python train.py --num_hidden_layers=12 --hidden_size=512 --num_attention_heads=12 --num_key_value_heads=12 --head_dim=64 --intermediate_size=2048 --vocab_size=16384 --hidden_act="squared_relu" --norm="rmsnorm" --norm_place="pre" --norm_eps=1e-06 --positions="rope" --rope_theta=404000.0 --rope_fraction=1.0 --qk_norm=true --attn_scale=0.125 --bias="none" --tie_word_embeddings=true --parallel_block=false --extras=["normalized values", "capped logits"] --init="normal" --init_std_qkv=0.0188 --init_std_o=0.0153 --init_std_up=0.0188 --init_std_down=0.0 --optimizer="cautious_adamw" --learning_rate=0.000942 --beta1=0.95 --beta2=0.99 --weight_decay=0.27 --lr_head=0.00916 --warmup_steps=431 --schedule="wsd" --decay_fraction=0.663 --decay_shape="linear" --final_lr_fraction=0.0 --batch_tokens=131072 --max_seq_len=1024 --doc_mask=false --train_tokens=650500000 --max_steps=4963 --dataset="wikipedia_en"
Each number is 500 + 25 x the weight over its row's rms, rounded and kept within 0 to 999. Layers, rows and columns count from 0. Numbers have three digits each. The size before them is the row's rms in percent of the matrix's.

# down: layer 8 MLP down (transposed), 2048x512, rms 0.0362, rows 1504-1550, columns 0-63
# up: layer 8 MLP up, 2048x512, rms 0.0414, rows 1505-1550, columns 0-63
down1504 100:443466485493550457464450532499473452446470506481554505525518510486538549515502490470510518505505488497523475516514570466503474525491492496522491487502513489518498516518500492498512520464537492
up1505 096:500502525503509473472525493523501554482503533499506508510495487518437494534477514499490467467516523494499510489485483537484528496474501464491555517492469497515473477509476462521528507534509505
down1505 100:508520467471503482477508502513517493516568523471515519494481542494495495522465530512492532496485494470533527495512509444491494541493439502530473497499487505532532471510463531503474515542458486
up1506 104:463509513472511512488498516566488495503502500477514475487507423566502497472503517505505539469518526501486515518490497474492513532534480527501500522532476472486455522449518483462459497511504493
down1506 103:516475529485534484502495466508511517510563496482464490514496518536448462551501501507515510502515480547476465510498487522453514493464526495507522505538498487527502516533526452503539468528507467
up1507 099:483477542506451507517539473514502547503455491508493455506503468470482513520514509520499502443542489489516531492469528509501520534536499480484473425490492521518480517520480472506454457514481521
down1507 101:469488522516508523537497462478555534492546487492476507497484492525513477441526498476509504486493491545446471508485506479494518505480550506488491505564487502491475494478477497514523496501479481
up1508 085:528530489523504446475501496518541535465517461512508502469497528489510500509488511461541457516494503502528503515495520523469469495452491509508452527451520481516497491524494474489536489507479459
down1508 084:475500512507506542499548465478474484483474522509539524499512454487479481465462516521477460485494546488487499492518532500516475451500483501490501464507526478459522481489497492510458541503508507
up1509 099:490455514485480505505557504507534492463469509543494488518499524562517476510476490482465515490501493477493504498477485515478539526526496517499478500478504478497521469484507522452503485480489485
down1509 104:503483493506520487472491529552499467517519498474508552457518500461540535545522491560462506489484486477512493481491499493495509481522505499519500499539542508519503471524499508468478522525499518
up1510 104:495494486489493462491488463501517447448511511512501483504448509493494491508513490455466493561485532491504502534513476499487528554508530568498534478536524528529499485476531492475525492492536523
down1510 106:497526488504509506484519486502492520481441505501493510537526458501498486512547553494475511489533493516478493541481507507482443514527491473490493509491453544546502533486474519532516498491535514
up1511 100:502442490501498508500506526513481514514509490479505522481480469529521492518481531498535503496558510553465542514471499464492525483485499499513484454496532482487528471554481504512467536503491498
down1511 102:554472494505490483508510485505511522530517493507464453513511452537476516501507517461512514490510504459538515486505507491507524526486471489494511479519472530501508473479493485489529497440521505
up1512 107:513500528520541516474490529497530508487494508458498484479478517501476487531502491462520501514511527487499517481470481481511493510483493512512528442463503547510531490467479525488482485506475513
down1512 110:508493487540484492476514528491543501456505539504517512489463541488484460455501498491510468514497505485494492502494508465514475520524498503460505517533507514498516520519479499498507567532502526
up1513 093:508491471543518483494466475536549546474503510527511500463504502538525515492513509511495526509475528507474491505504541486440457505480456559514474507500521524511525464483536473517514553496490516
down1513 094:509459486499500485475523520510498548497459503488425526526489524527475454499478502432487510502529496481484449470515478505451496505488483486523513485473474528514497471441508521467538495499523496
up1514 105:436514485503502516499429503521494508491456478483471506552488446484461482526531487480507472532503491495502498527458481513509532488496499508507550540482536481495545520496501510473514495508519509
down1514 109:465528483486482506483550522487519482438503495514448501512507498541534520524504547539534515509501517490475541480485459492491457548480495532498493541527546500476512541502495475513507485514520507
up1515 100:515503537541500440484508500476533502516506516495482496462498516497512500486484472474522497452522545501439505492452473522490476494509507499469489477472476508485515493533488492539492481502474465
down1515 100:533504497511470532471500419505511483488504518522485480476532493487481515470494522501472523489497495501486482503490505492509460476507486517457480488506497508472522461474509532534467517519502475
up1516 099:498465547438476475464488507505463532490481469479505518545486488546484535527468482486482515479515491503501487525470473497520538504517533454509458534517514482475507500490487490488485480521475509
down1516 102:481497489468517467498454539471472525490508482508537523482527514486473456510510520505518484440487510526496532541471522506478492500494543505503504534497538522538495531502471458524485508492515453
up1517 102:495490513490497515509494511486529521505476502500531480485512476464507492514511506527443544527496534495477490502514495506473494484513503461470533528469510510477555497491512503466512480504517527
down1517 101:498444487510489506515514524490472490484503500541507523492478506479488484486483462495535447473465504501500502517441507500466494533469487478481482491489469484491480519496515483441522466495507515
up1518 094:508495527490499550456514485544494499489503486514551532486485495500501522520486449486475534446474502500491533474523492505482542460490459505488495485519460525489465468488489504493515515486501474
down1518 089:517524511506515502487487506512475475507480508510499528508505581486460533511485545519506478517443537467504464482497483501479512499523485505513493493521508478503504502449504491509476503517462502
up1519 097:532525499468501473475496547505488497497495510499503454495498495493477546424500490509485475459514527498500513513518521521488525472501500487508508514460496494450532496547572470501499494527503492
down1519 097:503510534501499536476518504523488495499488535517503502483513532514491487527490536514503577493534465508519481502454477470518474488477472563472481503515506507501506538488527479476444516499497484
up1520 103:521459515515477539451469501521522554488479533529472460503509494485526494491516492499534490459555485501513511483500534495483503485497519494478568470489477485466494448505522522527467532558472517
down1520 107:483515517527493484550469538517496454503505499545481463497468523522495510522465488513486478501493516491520490477519475540469527520493472540509458514498530527536505535504468546495427518529520522
up1521 106:491479499473480506524544523561520493481530516502508482544499512556504480533475464506516534501486524518489522539467470454511502491525540484484519530447492498510454492525519493522477480519497507
down1521 105:570553520514493513492474467543522510463463500502500464478529496443517498502512529499502493517528473499509467503465502510489522501489530508551531526528512514509506449536524517508481524496497496
up1522 108:489532499498501525473506462506486487480508531517515507492496532519515450489471478531483496500494511518471507509480528505484509521522502502504496497476525474491475486519481523527489490474495463
down1522 111:463553501491526486475471493520499543502515473527500500495512515485531480487508544503492498520469541540472565486467476475481501520463505510516548512467533494497509500520475521478464489469474487
up1523 103:505491488520504485438491511503534505500510506500510484486445502541495501526511539508518504550509533529564526486493491473492476482522557507481500517504512529459527505491488494455544450513474478
down1523 108:547526481450528573470504492541551506521487494502514478521485486450515514523492521536500528470480506557525526496493531479502454506479497523466533498497515513481482511537551506536560485478495527
up1524 116:457482466503502496487504476503476489502489486536503500505511492492498485510518474499469533464500498468507492516507501500499484528494518483495511507520519507466500464519460517517454496533504472
down1524 117:503526468465528456521496497475478573528478503528475491505520528494481477514505521485512488479445528494514510507501464510555485529499499510499473539466498489506512494505524529525489511499502483
up1525 105:540508540490495500494519514507536549489458508518526485507500477482503505512485547519502511469500504478498522508532522493522490508522467493495516516499508518441521528499532568466481476456502490
down1525 109:490470512507517476437490470567513522503501537514537511519487497534494423488461514502464502517505536545504474538490520478504461481498492496522525467442489466555496494470500507492500483481510488
up1526 102:526434510508512528499504512495513494481498471490522546492503517465512511499444463507499495460504508528485551534500531496490544506506505496512466481461510504476555517522470500487445526491476514
down1526 101:495495484467494529496449477477517467492536508537453480511481505511517489519490477475515485423454492490515505521507534528494518483467501536456471515494482499523493531514510521506470507512537505
up1527 100:506502504474477457471565472494466516489513491514541474534512511501498519529524486526493464511497482476525517548516435478506496463497519519465542516476486496488512473481507472512506494461511487
down1527 099:491523509489503443515556542467501498532536495518535497497493539485523493491527495515489546494499502485517480516488528495520526520475509477478455483497531519491496496480524493474514530483508530
up1528 084:522521488487491519498512481520525474527490556506505534486456456502482491488516463555471502499515470482505480518452494525500529491512493491527500463509476507461507506537505485451509486496523502
down1528 076:470500518510520509490505495512509481456527497493513468499472516481471547505494506426522485528503550529501490503492484484475478514492529519489490513470512465543517442490467520525473527500452490
up1529 093:487530532501486510461490490567472513501505528479492474500506541494503496508530492489490463499506512577486477514481504516466540489494511495473492487493510488541501497501544498516536482500495513
down1529 089:456496510534475539563470502497525516562533512520489514494493445483461485484486509513502566520524532509529501506501551503538509536546526495518504497488473503523496535531473475536466480478523509
up1530 103:525502524504526510508521577495488491521449452478546466499498505460495504506456474464488478549486486518532464460474509437499517469519485572441527479498479509482510511501492520507482480508496526
down1530 103:494494495439486506524529499476501511515504503486564470484516468511486488484454530520462502493488497498509450489447464523506487495492475486539469471509543546526503484506429491511484504523530496
up1531 125:523485492497511456477482504533539508485510472520527482494523469461508480472463474519445504468541532540464526514502477479489486487507510499478488480529504506512507456488493493498499524482491466
down1531 123:519543488491494487502476505486536485487518491502434492495487512480515514482506491492525526504474548494500499507509485459483499517509488542508497489525479477483544507526494504536500493505458512
up1532 102:485514491474483531447508511532523481518472518490487504493505491502499502484486497539484528466484529536514562529519496488497489523489531545497568513466486493539521529469495509493510479484522479
down1532 101:554476485519506491475471502495501460516495498469527445472473495490431470471454495460497495502472521484518491529507519489484482524481495506516513568480489514519451522481525503513499491493460512
up1533 087:524494478507510503498498458537496495482522504535514424519469503489464441457509475573485518510468501493489503499511471482395508480499478529495508491482518501488504493451517514425515518480468528
down1533 090:545491469493484471478531516500517504470502527480510500505492516503462486518527522471470499511514499462474506512480487510513515511488549481487524535471525496481503472490545479524494525494464489
up1534 099:492487496539452480479548489499531509512492507496528474474489485487447524504500521481479473484557457517496541476452499490459487491533546447492524519516494538499442422512519519475509554455514518
down1534 096:503530510454481489509488460470496526515529492477506478505525488527543467500540535470465499533478555523512514499528499515499511502507496501514467467494490491537529506516489509464487507480463534
up1535 094:512477479520478513534473494485526495457525507478535500492504449463521494484526494527496485514481509526486548507477473484458491501508533462494534498459477467511454500518544505499479507491477531
down1535 093:492493503499489519496513502454512524474508492530488489480505536502505490535465491483484507443479512500536459515481488492481494480472505476512546468550493530505494507512499493510479470512542502
up1536 083:488484529477429504505523458507498468519499500518530523525479461521498490437530482507502485513464464529497541517536471493502536496519509535522556442524518548530487502499519499501453515463499473
down1536 079:477525467526549465495514540486504483506530516522537513553511550518501506491483500455494497477526523515441497511500437523462453476496461490487483510491508469532523480548473499525550508515477503
up1537 097:496545513490507502480471516554558506512500497512522495492492477474506459541476496483500471525555480502511534525516504476519490489510533481525485503538541490547523481561493513522487512470531449
down1537 102:514546492498529491462470507510522504456532467546454520456529474481509504513486522509513507528489468503492504505488509500489485507508525528541473511487521494547493494497500507480516512468549520
up1538 106:489480514473480470462511488530520484492516476486523433517495446520504538477450539499500510486521540513494560536473513456475488497533501494488486446488520528481507491497492447479517484504487501
down1538 108:492507466504506502447525518544499474505508477473514502584464491526521499485464494461477476493482485490499484458527514518531502536537478498512477534507522529492455491518531492495486487487504460
up1539 106:504552494464468556461509514493559502535493481498470474494491492449532505452450537511474513522513483474489491513481503498482462503487518502467488533554468524518481515514479540545476464478474487
down1539 105:460508463523503482466501530484499456499528448456495512508507513483523500498539465521492503530490513521441450490474504519492542472480473528519498494485513520529537476511490515482496490493487501
up1540 091:507503517584512483478491520503514516523486502477509517468506491419524485532494523504492511529517557537463523516531486522501479534472496509500480523456504502471528498495502469508464503473478525
down1540 095:480534521522519530504509553464502480503493515550521530478535496486492500461494513525510524512537516534566479499487521512483489557491482450488480490499502517525500512449473483517448549500514531
up1541 103:493496506497476501476486486540460512486459497477491491509465466519509534504489538513522468458502489489509493517481502489473507505500536534492496553514442499472488438487535468495496494511511495
down1541 105:529523458506514517518514485499487465475475486492518521491479443475469533528509486515527508480471487487497490532530510481499476481483524460495501490504512466490514515519504480494513460513487494
up1542 103:532530540486472447508467447556476469479480509505531496537504482517532530500517510518503537518495510490502570498461495498482460481459524506486494521493469519461491481514510470512558521524538503
down1542 104:501451518494485464484487515467456459457432519534457499471486479533509515492457504481460545541499527467492492548492540510512458553530475489497502446485521521476475517531497501495501499535530488
up1543 111:455505506503489483491476553531526474494514512452534502494513519544499504495531456522494477467537515528501507480466502506466538523504480484443547480508463500536480468514524525526506455470496507
down1543 112:482521507469518492518483481500525559498516504494468495498526545499457518493515526540526510499560517495501550509477494464504529483470538477513469488484510507498514497468446515480500531523492506
up1544 086:542530493464505465482505538487473444455466482459498529480498526452510495516511499476517518522527485482513475488487477509489493469492518500513510497577550499520526516462474535492482509473469425
down1544 073:474456499518505559494531480509498552523531558534537484498495458552494517498519488533482485489481511524460523504497476493518498514504480500463528473426469510472490480535491459504541496513534576
up1545 099:502490489516514466495496518533479530455489480484529515470471476523468491534470494472512443460535459515463507495485462455530508478508478480457497480464487517538485466521456533499512478505505507
down1545 097:495466481475490507480514493471472535453539496507470458464477528497522511467490497521464499545499479489486517492497512487483542483503496486496482517538534532511497533534514525501496455496552491
up1546 086:510493560534450517483509478487515523499479486535524498504480501500478485496476517495531498477453491531464516517487474508500563557487526426522494462496472482497449480491479465520525456485458502
down1546 086:482546438492531506503477486463510490491488528452526492479471485484519480514513474478494468495530454535487531515475471487491480518541487476461523530523485491529523517507512538508470564492519521
up1547 095:483477513516499531487465507491480452484470457549493473508499489498500495522493528508492500509542523510495522536483492516508476478534494495483542492519502470492533453490495500502448509490419502
down1547 096:497503501477499457508515472496527530487483514464500493473530541506500479429466482485462457524476509474512491509503501522525511509497498480489488495507504523504490493525514486463526534536534486
up1548 095:494455552497484475453500520515510540532503485506507532514451482480493467554523498440517499451520526477527475483503481487470527508539492487485486482475502486527515492490508520530500487452494489
down1548 098:505485507536513491498491478509504508522516510469516475462503548501501507494450540512554481505497503503493483530456477503471482542477515469475469517511467512550469471514499516534442465513476491
up1549 102:509494480510507453511526515535513534486504518499489513508512542550498496481511485506502492500465520546482503524517529466502458525547453496489498503478497484512483525506521482555538460503510513
down1549 108:492498484521481527497511489500501500492545496510501528544499507537491482509538505503526469502504520516489504524451509478526513501493534490529519492449483492484493471529472492554513514511507466
up1550 094:506513505482473463450521468526567491474478467484495525502536437445470469483456457487468471550497513477493520539524482490487501501500525476484500520578526570473495523501534482461499509435495485
down1550 091:505498507531480481537473463461497504465504498468508487476479489473543514503475500528531491470474540540505506482515489518515495498461485512507482527485490468527484471527488539522472499542458485